Part of a small language model's weights: MLP 256 GELU.
Each number is 128 + 32 x the weight over the matrix's rms, rounded and kept within 0 to 255. Layers, rows and columns count from 0.

# layer 6 attention value, 96x96, rms 0.0938, rows 39-63, columns 0-47
[[135  99 160 151  88 127 142 153 152 111  86 195 112 130 151 131 142 175  96 114 176 142 165 153  79 115 103 149  98 122 175 157 143 115 103  37 182 149  89 143  99 108 135 102  89 139 115 153]
 [172 118 130 128 153 164 162 147  55 151 186  40 142 141 127 110 200  90 150 115 151 149 138  78 147 164  70  66 133 153 158 110 146 179 142 189 146 113 161 189 176 193 107 107 123  63 156 127]
 [ 65 141 163  96 132 125  88 155 165 120  75 128 113 145 137 185 120 173 138 138  90 106 167 141 141 157 182  79 149 111  88 115 101  93 129 142 114 115 120 140 189 167 146 135 162 150 137 140]
 [115 128 119 143 142 154 157 154 145 105 142 119  63 122 155  94  85 111 108 160 184  86 144  97 149 191  67  74 114 143 121 137  75 113 126 162 171 181 148 149 135 142 127 113 126 156 120 135]
 [172 163 165 157 139 114  85 166  60 121  89 105 115 128  81 131 168  87 130 114  77 116 142 112 139 120 109 132 135  97  76 142 127 126 117 145 114 189 129 132 128 127 197 107 178 128 154 121]
 [129  87  96 161 179 162 104 152 163 121  66 141 133 121 194 197 204 169 102 144  93 110 160 107 131 134 211 121 132 120  88 123 133  84 139 149 162 148 121 124 129 134 112 113  96 194 171  76]
 [138 112  83 165 146 120 142 116 138 193 135 141 145 126  95 151  92 152  68 138 117 123  96 118 166 151 151 150  79 127 146 172 113 107 109 122 178  73  10 148 145 129  98 115 141 132 144 113]
 [ 90 142 154  61  97  78 157 112 205 107  63 115 188 118 140  83 118 121 131 173  91 113 133 103 109  90 104 121  78 137 147 126 170 163 143 147 135 141  73 177  96 152 116 136  96 176 108 114]
 [125 126 139 145 147 105 130  85 132 111 124 150 104 135 158 127  88 109 179 125 109  65 139 123 114  73 111 166  60 131 124 143 106 132 149  45 150 149 159 157  86 147 164 172 102 155  95 129]
 [187  64 135 154 186  94  96 139 140 106 126 162 111 117 154 102 152 142  55 123 132 186  77 161 104 124 150 135 122 103 173 155 140  71  79 149 164 159 100 105 123 104 137 115 100 154 172 114]
 [102 139 123 216 194 191 143  75  52 114  63 117  88 145 172 143  69  93  95 144 148  62 130  85 132 104 113  92 112  88 139 190 105 180 135 150 157 164 155 145 126  74 148 113 127 181  78  53]
 [147 131 133 141 137  59 152 169  56 134 136 126  97 128  84 137 173 138  85 103 135 137  68 162 179 110 171 176 141  75 125  81 111  66 154  84 122 118 149 173  90 102  67 129 158 170 111 140]
 [155 106 155 113  95 107 121 100 198 132 174 168 110 110 187 181 182 187  80 139 115  97 141 107  91 163 111 160 150 191 136 103 140 117  95  91 142 112 129 125 126 117  82 126 145 158 120  46]
 [140  77 124 118 197 135 118 125 215 221 130 174 170 140 149 106  48 134 125 145 134 130 143 148  86 115 144 155 172 121  89 182  42  51 212  72 154 130  54 189 212  95 124 136 112  87 127 101]
 [ 60 138 135 117 101 131  77 124 134 104 134  90 110 125  97 151 138  96 136 166 182 159 104 169 153 133 185 136 141 158 130 160 110  81 148 117 171 157 147 108 200  61 170 113 123  94 101 135]
 [ 86 127 170 116 155 166 117 132 111 141 127 186  85 117 116 115  57  90 150 126 213  63 139 160 111  96 124 168  93 101 132 229  63 116 173  57 114 163  33 153 145  78 147 104 140 102 136  53]
 [115 111 144  83 157  98 156  68 154 121 139 171 153 137 165 130  89 195  96 114 192 107 163 123 139 110 108  63 159  82  73  57 107  94 145 122  88 182 118 135 132 112  75  88 140 146 145 126]
 [220 129 148 127 133 125 100  90 175 112  61 128 120 108 154 132 151 183  52 157 139 128 180 114 117 106 137 120 112 146 161 167 199 138 131 173 171  94  95 128 163 138 101 129  66 127 112 128]
 [141 111 230  91 124  86 150 152 150  99  94 119 144 150 183 135 116 150 116 151 112 145  99 115 136  65 158 146 136 130 104 168  93 112  98 115 173 168  78 160  78 178  82 136 149 104 141 107]
 [138 151  63  69 113 122  72 102 215  96 153 123 131 120 141 145 146 116 153 116  94  99 158 106 164  95 107 134 121 137  86 138 137  93 103 169  76 134 128 145 153  73  98 125 103 180 106 172]
 [ 95 113 145  82 131 139 143 149 182  90 150 144 173 116 126 103 128 153 128 148 134  74 148 112 175 109 168  82 134 145 153 126 203 141 189 115 123 107 143  91 235  94 152 130 189 178 128  82]
 [161 155 107 161  89 119 105 168 159 187 105 130  99 126 168  99 133 106 173 106 181 119  87  80  99 118 106 110 148 127 143 123 141 197 126 168  61 107 160  98 200 137 118  96 149 152  96 145]
 [203 143 118 174 129 135 107 110 131 121 113  93 143 126  86 141 150 101  97 159 100 144 131 102 212  87 111 154 202 121  98 142 219  60  80 102 174  73 140 114 149 123  79 137 138  83  97 132]
 [164 159  96  98 139 149 116 110 183  94 124 153 165 114  74 111 162 102 170 123  80 100  64 117  96 153 141 185 171  92 153 145 119 109 125 132 137 139 151  91 120 133 173 106 161 133 134 109]
 [150 113 124  85  98 133  88 130 167 106 165  85  99 145 166 174 115 126  79  92 118 126 126 106  63 106 117 201 135 144 146 112 142 104 150  79  70 143 107 125 145 135 128  94 123 159 121 168]]
# layer 6 attention output (transposed), 96x96, rms 0.0905, rows 39-63, columns 0-47
[[132 135 169 124  96 110 118  92 119 108 125 133 107 106 138 121 158  38 131  52 109  96 171  75 147 205 147 142 102 126 123 109 177  87 114 138 165 147 133 125 111 118 125  85 149 153  86  63]
 [106 102 108 153 101 128 129 155 103 119 173  96 120 239 145 135 117  95 137 162 179 150 125 139 118 100 137  50 185  87 198 106 151  82 132 142  96 145 165  99 188 170 130 205 147 118  97 107]
 [162 145 113 112 122 110  89 109 119 162 185 188  81 144  64 165 170  92  61 102 132 112 137 153  73 142 105 144 139 125 149 124 147 128 155 141 141  89 162 128 110 158 137 135 119 124 143 177]
 [125  95 197 108 103 139 110 180 169 194 120 112  99 202  65 165  87 144 129  93 104 133 144 144 136 138  87 118 112 124 126 149 159  85 125  97  96 112 139 124 139 118 121 159 123  74 157 121]
 [177 141 108 152 101 104 135 186 110 159 101 135 168  65 112 149 186 141  87 181 117 120  88 134  98 102  74  98 142 145 113 147 152 103 123 166 120 144 103 174 102 114 148 114 127  81 133 165]
 [167 153 135 138 113 115  53 114 156 121 154 188 154 116 126 177 174  97  73 167 109 144 156 114 144 107  34 100 167 109 130  83 190 181 143  93  93  96  95 129 112 177 143  66 130 118 174 112]
 [142  97 150 154 147 188  93  96 149 103 139 122 113 135 121 133 180 175  77 142  81 153 129 139 148 156  67 111 135 117  66 125 175 149 160 136 120 184 111  77 151 135 125  87 133 149 114 108]
 [ 98 110 153  88 102 124 139 135 140 125 109 202 166 233 142 123  51  86 127 161 109  65 110 121 101 119  78 166 132 115 124 106 152 144 146 107 117 132 154 102 126 113 146 171 132 183  79 100]
 [106 122 112 112  96 162 184 118 144 158  89 100 129  92 148 131 175 138 157  94 128 124 152 128 116 154 165 162 137 105  86 169 108 135 119 115 151 130 127 118  81 104  94 112 119 122 163 156]
 [145 149 120  98 125 118 156  86  97  93 111 133 123  92 108 162 198  98 142 148  91 116 183 127 157 143 120  95 124 109 106 164 133 211 136 183 147 158  93 147 105 110 145  65 140 134 166 105]
 [ 87  84 155 145  58 107 117 122 140 109 159 103 188 202 109 217 158 148 113 145 114 113 140  74 146 158  89 116 121  53 128 137 124  78 127 157  96 161 151 143 134  79 139 109  60  95 128 138]
 [ 91  81 152 134 123 111 151 127 119  68 170 144 166  71 153 139 170 115 168 124 107  95 145 146 109  49 118 154 131  83 101 132 178  85 133 124 120 133  76 123 124  93  80  50 176 241  88 119]
 [124 157 162 111 139 103 111 122 111 104 127 133  98 110 145 161 123 150  98 137  78 167 157 115 165 135 131 152 144 110 164 183 182 164 124 102 147  83 132 101  76 120 148 121 147 132 149  83]
 [138 176 160  63 150 163  85  80 164 163 118 140  72 133 144 148  84 197 101 122 105 149 136 158 104 150  92  95 197 163  77 147  51 151 176 133 127 115 101  74  83 125 112 124 136 181 142 189]
 [123  92 134 133 157 115 124 137 153 137 125 103 102 171 146 172  17 119 176 123 111 102 156 128 104 111 166 120 163 119 107  84 120  99 130 139 105 105 131 138 117 112 134  90  86 112  64 195]
 [142 126 169 102 134 137  68 161 175 158 135  92  42 103 112 155 140 219 148 124  80 121  96  85 143 211 112 144 176 108  89 121 114  47 137 164  86 169 118 116 105 100 194  89  88 116 158 101]
 [132 123 170 142 160 151 147 145  77 123 160 129  95  84  96  93  98 112 202  93  92 111 113 144  86 173 151 133 147 100 161 135  97 111 127  98 133 150 103 134  94 157 133  86 106 167 161  74]
 [178 143 101 145 158  94  92  87 106 109 123 169 137 183  82 161 108  84 138 102 120 154 143  57 174 104 132 131 114  99 106 123 170 171 109 108 137 125  87 161 135 127  89 107  81 154 144 107]
 [105 190 155  94 154 168 131  87  70 153  79 142 120  99 113 128 138 129  95 176 102 188 125 126  70 138  95 130 126  74 126 147 128 174 150 176 219 111 138  70  69 151  92 105 141 177 205 101]
 [127 120 133 158 152 115  96 166 138 108 110 148 107  43 137  77 104 137 129 106 119 100  89  80 166  79 138 125 134 159 171 116  73 133 107  93 101 141 133 154 123 139 156 138 121  99 129 152]
 [128 173 108 208 129  94 125  96 169  83 229 156  95 189 109 132 100 131  94  97 122 131 125 198 106 170 122 134 172 109 110 106 137 155 128 146 166  66 138  99 153 100 128  94  62 124 165 174]
 [149 139 132 154 137  83 118 131 129 103 158 161 158 158 125 112 112 124 113  90 146 122 101  95 158  99 118 167 123 167 161  96 123 145 139 179 163  67 136  97  97  92 101 184 108 126 154 125]
 [128 109 164 152 139 158 133  84 104  74 134  83 156 157 114 134 112 115 144 154 116 173 132  99 165  70 104 103  87 105 113 153 158 115 133 112 139 139 123 159 151  84 110 109 120 125 108  99]
 [ 99 170  93 102 156 181 167 149 159 117 140 119 142  87 158 156  63 142 147 145 124 109  98 102 132  96  91 160 155 161 102 120  95 143 105 135  78 145 107 149 113 126 121  86 109 116 155  85]
 [171 155 165 140 163 101 140  81 138 118 135 121  82  13 165 100 123 104 112 114 146 124 150 101 141 117 142 135 124 115 150  97 167 162 119 144 163  84 121 130 135  88  98 165 124 154 148 139]]
# layer 6 attention query, 96x96, rms 0.111, rows 64-70, columns 0-47
[[109 112 107 164 114 119 155 143 127 145  97 142  85 125 158 171 130 124  94 101 136 146 115 154 107 130 131 144 103 155 136 115 129 127  95 131 126 160 117 104 128 141 107 134  80 126 125  97]
 [129  74 164  97 104 135 122 145 176 160 129 119 144  76 166 121 130 145 148 152 150 164  99 135 130 141 101 120 165 132 102 164 131 125 119  65  70 137 138 103 143 136  94  93 151 130  66 118]
 [  5 170 133 178 109 166 161 250   1  80 110  93  94 235 151 219 137   0  57 157  33  88 181  69 111 220 255 191  58 255 232 153   0 224 193 236 255 198  35  65 104  44 186 213  19 113 255  61]
 [157 120  81 109 106  98 156 118 116 165 155 133  71 170  76 114 154 127 113  90 129 132 143 106 127  99 116 148 115 117 117 147 167 156 199 136 133 154 124 127 143 153 120 117 156 132  92 103]
 [176 137 173 126 111  99 147 114 108 122 135 101  96 149  92 117 114 136 154 171 142 168 121 131 130 127  98 117 182  98 107 107 160 115 148 116  90 127 146 105 127 115 155 152 130 165  86 154]
 [204  82 167 115 135  95 123  85 141 135 172 152 180 130 125  82 128 201 122 125 169  93 148  98 189  92  78  94 150  56  85 176 192  97  78  80  56 112 184 158 165 164 119 107 182 142  83 151]
 [153 118 133 112 187 148 123  96 149 152 126 138 128  76 140 124 125 150 178  83 163 161 101 169  93 136 145 116 144 112  91  90 129  91 142 116 104 118 142 133 111 137 110 105 132 161 111 161]]
# layer 6 attention key, 96x96, rms 0.111, rows 64-70, columns 0-47
[[135  98 139 105 130 169 153 109 173 154  85  71  90  94 159 153 103 129 168 173 133 165 115 143 146 120 129 120 137 102 117 161 199  89 116  99 126 100  72 100 126 129 113 159 141 134  83  98]
 [125 124 178 186 135 120 167 113 119 162 103 123 192 101 189 115 131 130 188 208  86 112 150 115 171 178 118  95 154  46 168  52  37  84  75 112 150  90 123 117 110 130 187 150 150 148 136 146]
 [139  79 110 137 117 119 140 132 142 108 158 123 100 207 142 101  95 132 136 105 145 140 130 130 102 120 114 124 109 158  74 127 158 115 143  93 101 136 161 135 104 144 131 125 152 126 154 133]
 [131 123 127 164 176 122 149 143 126 114 152 120 153 127 111  99 140 107 127 132  98 126 118 142  96 137 113 143 133 115 132 108 132 103 127  89 144 153 201  97 154 145 166 140 122  83 111 128]
 [ 92 130 117 109 143 129  98 145 142 176 115 138 157 124 102 164 148 108  99 104 111  92 106 107 155 113 136 142  99 118 130 121 171 140 112 122 168 158 105 137 149 138 104 129 115  99 138  93]
 [132 111 147 162 132 131 124 132 131 139  98 105 164 110 159 106  94 138 162 190 112 129  65 122 136 112 141 127 132 129 156 114  96 135 140  82 119 131 107  94 107 125 142 149 169 164 128 108]
 [177 233 206 204 173  54 104  97 100 111  16  48 207   0 187  59 219 152 203 255 137 112 134 169 169 122 145 107 207  49 216  25   0  85   0 189 133 124  85 207 150 116 164 156 145 218  19 235]]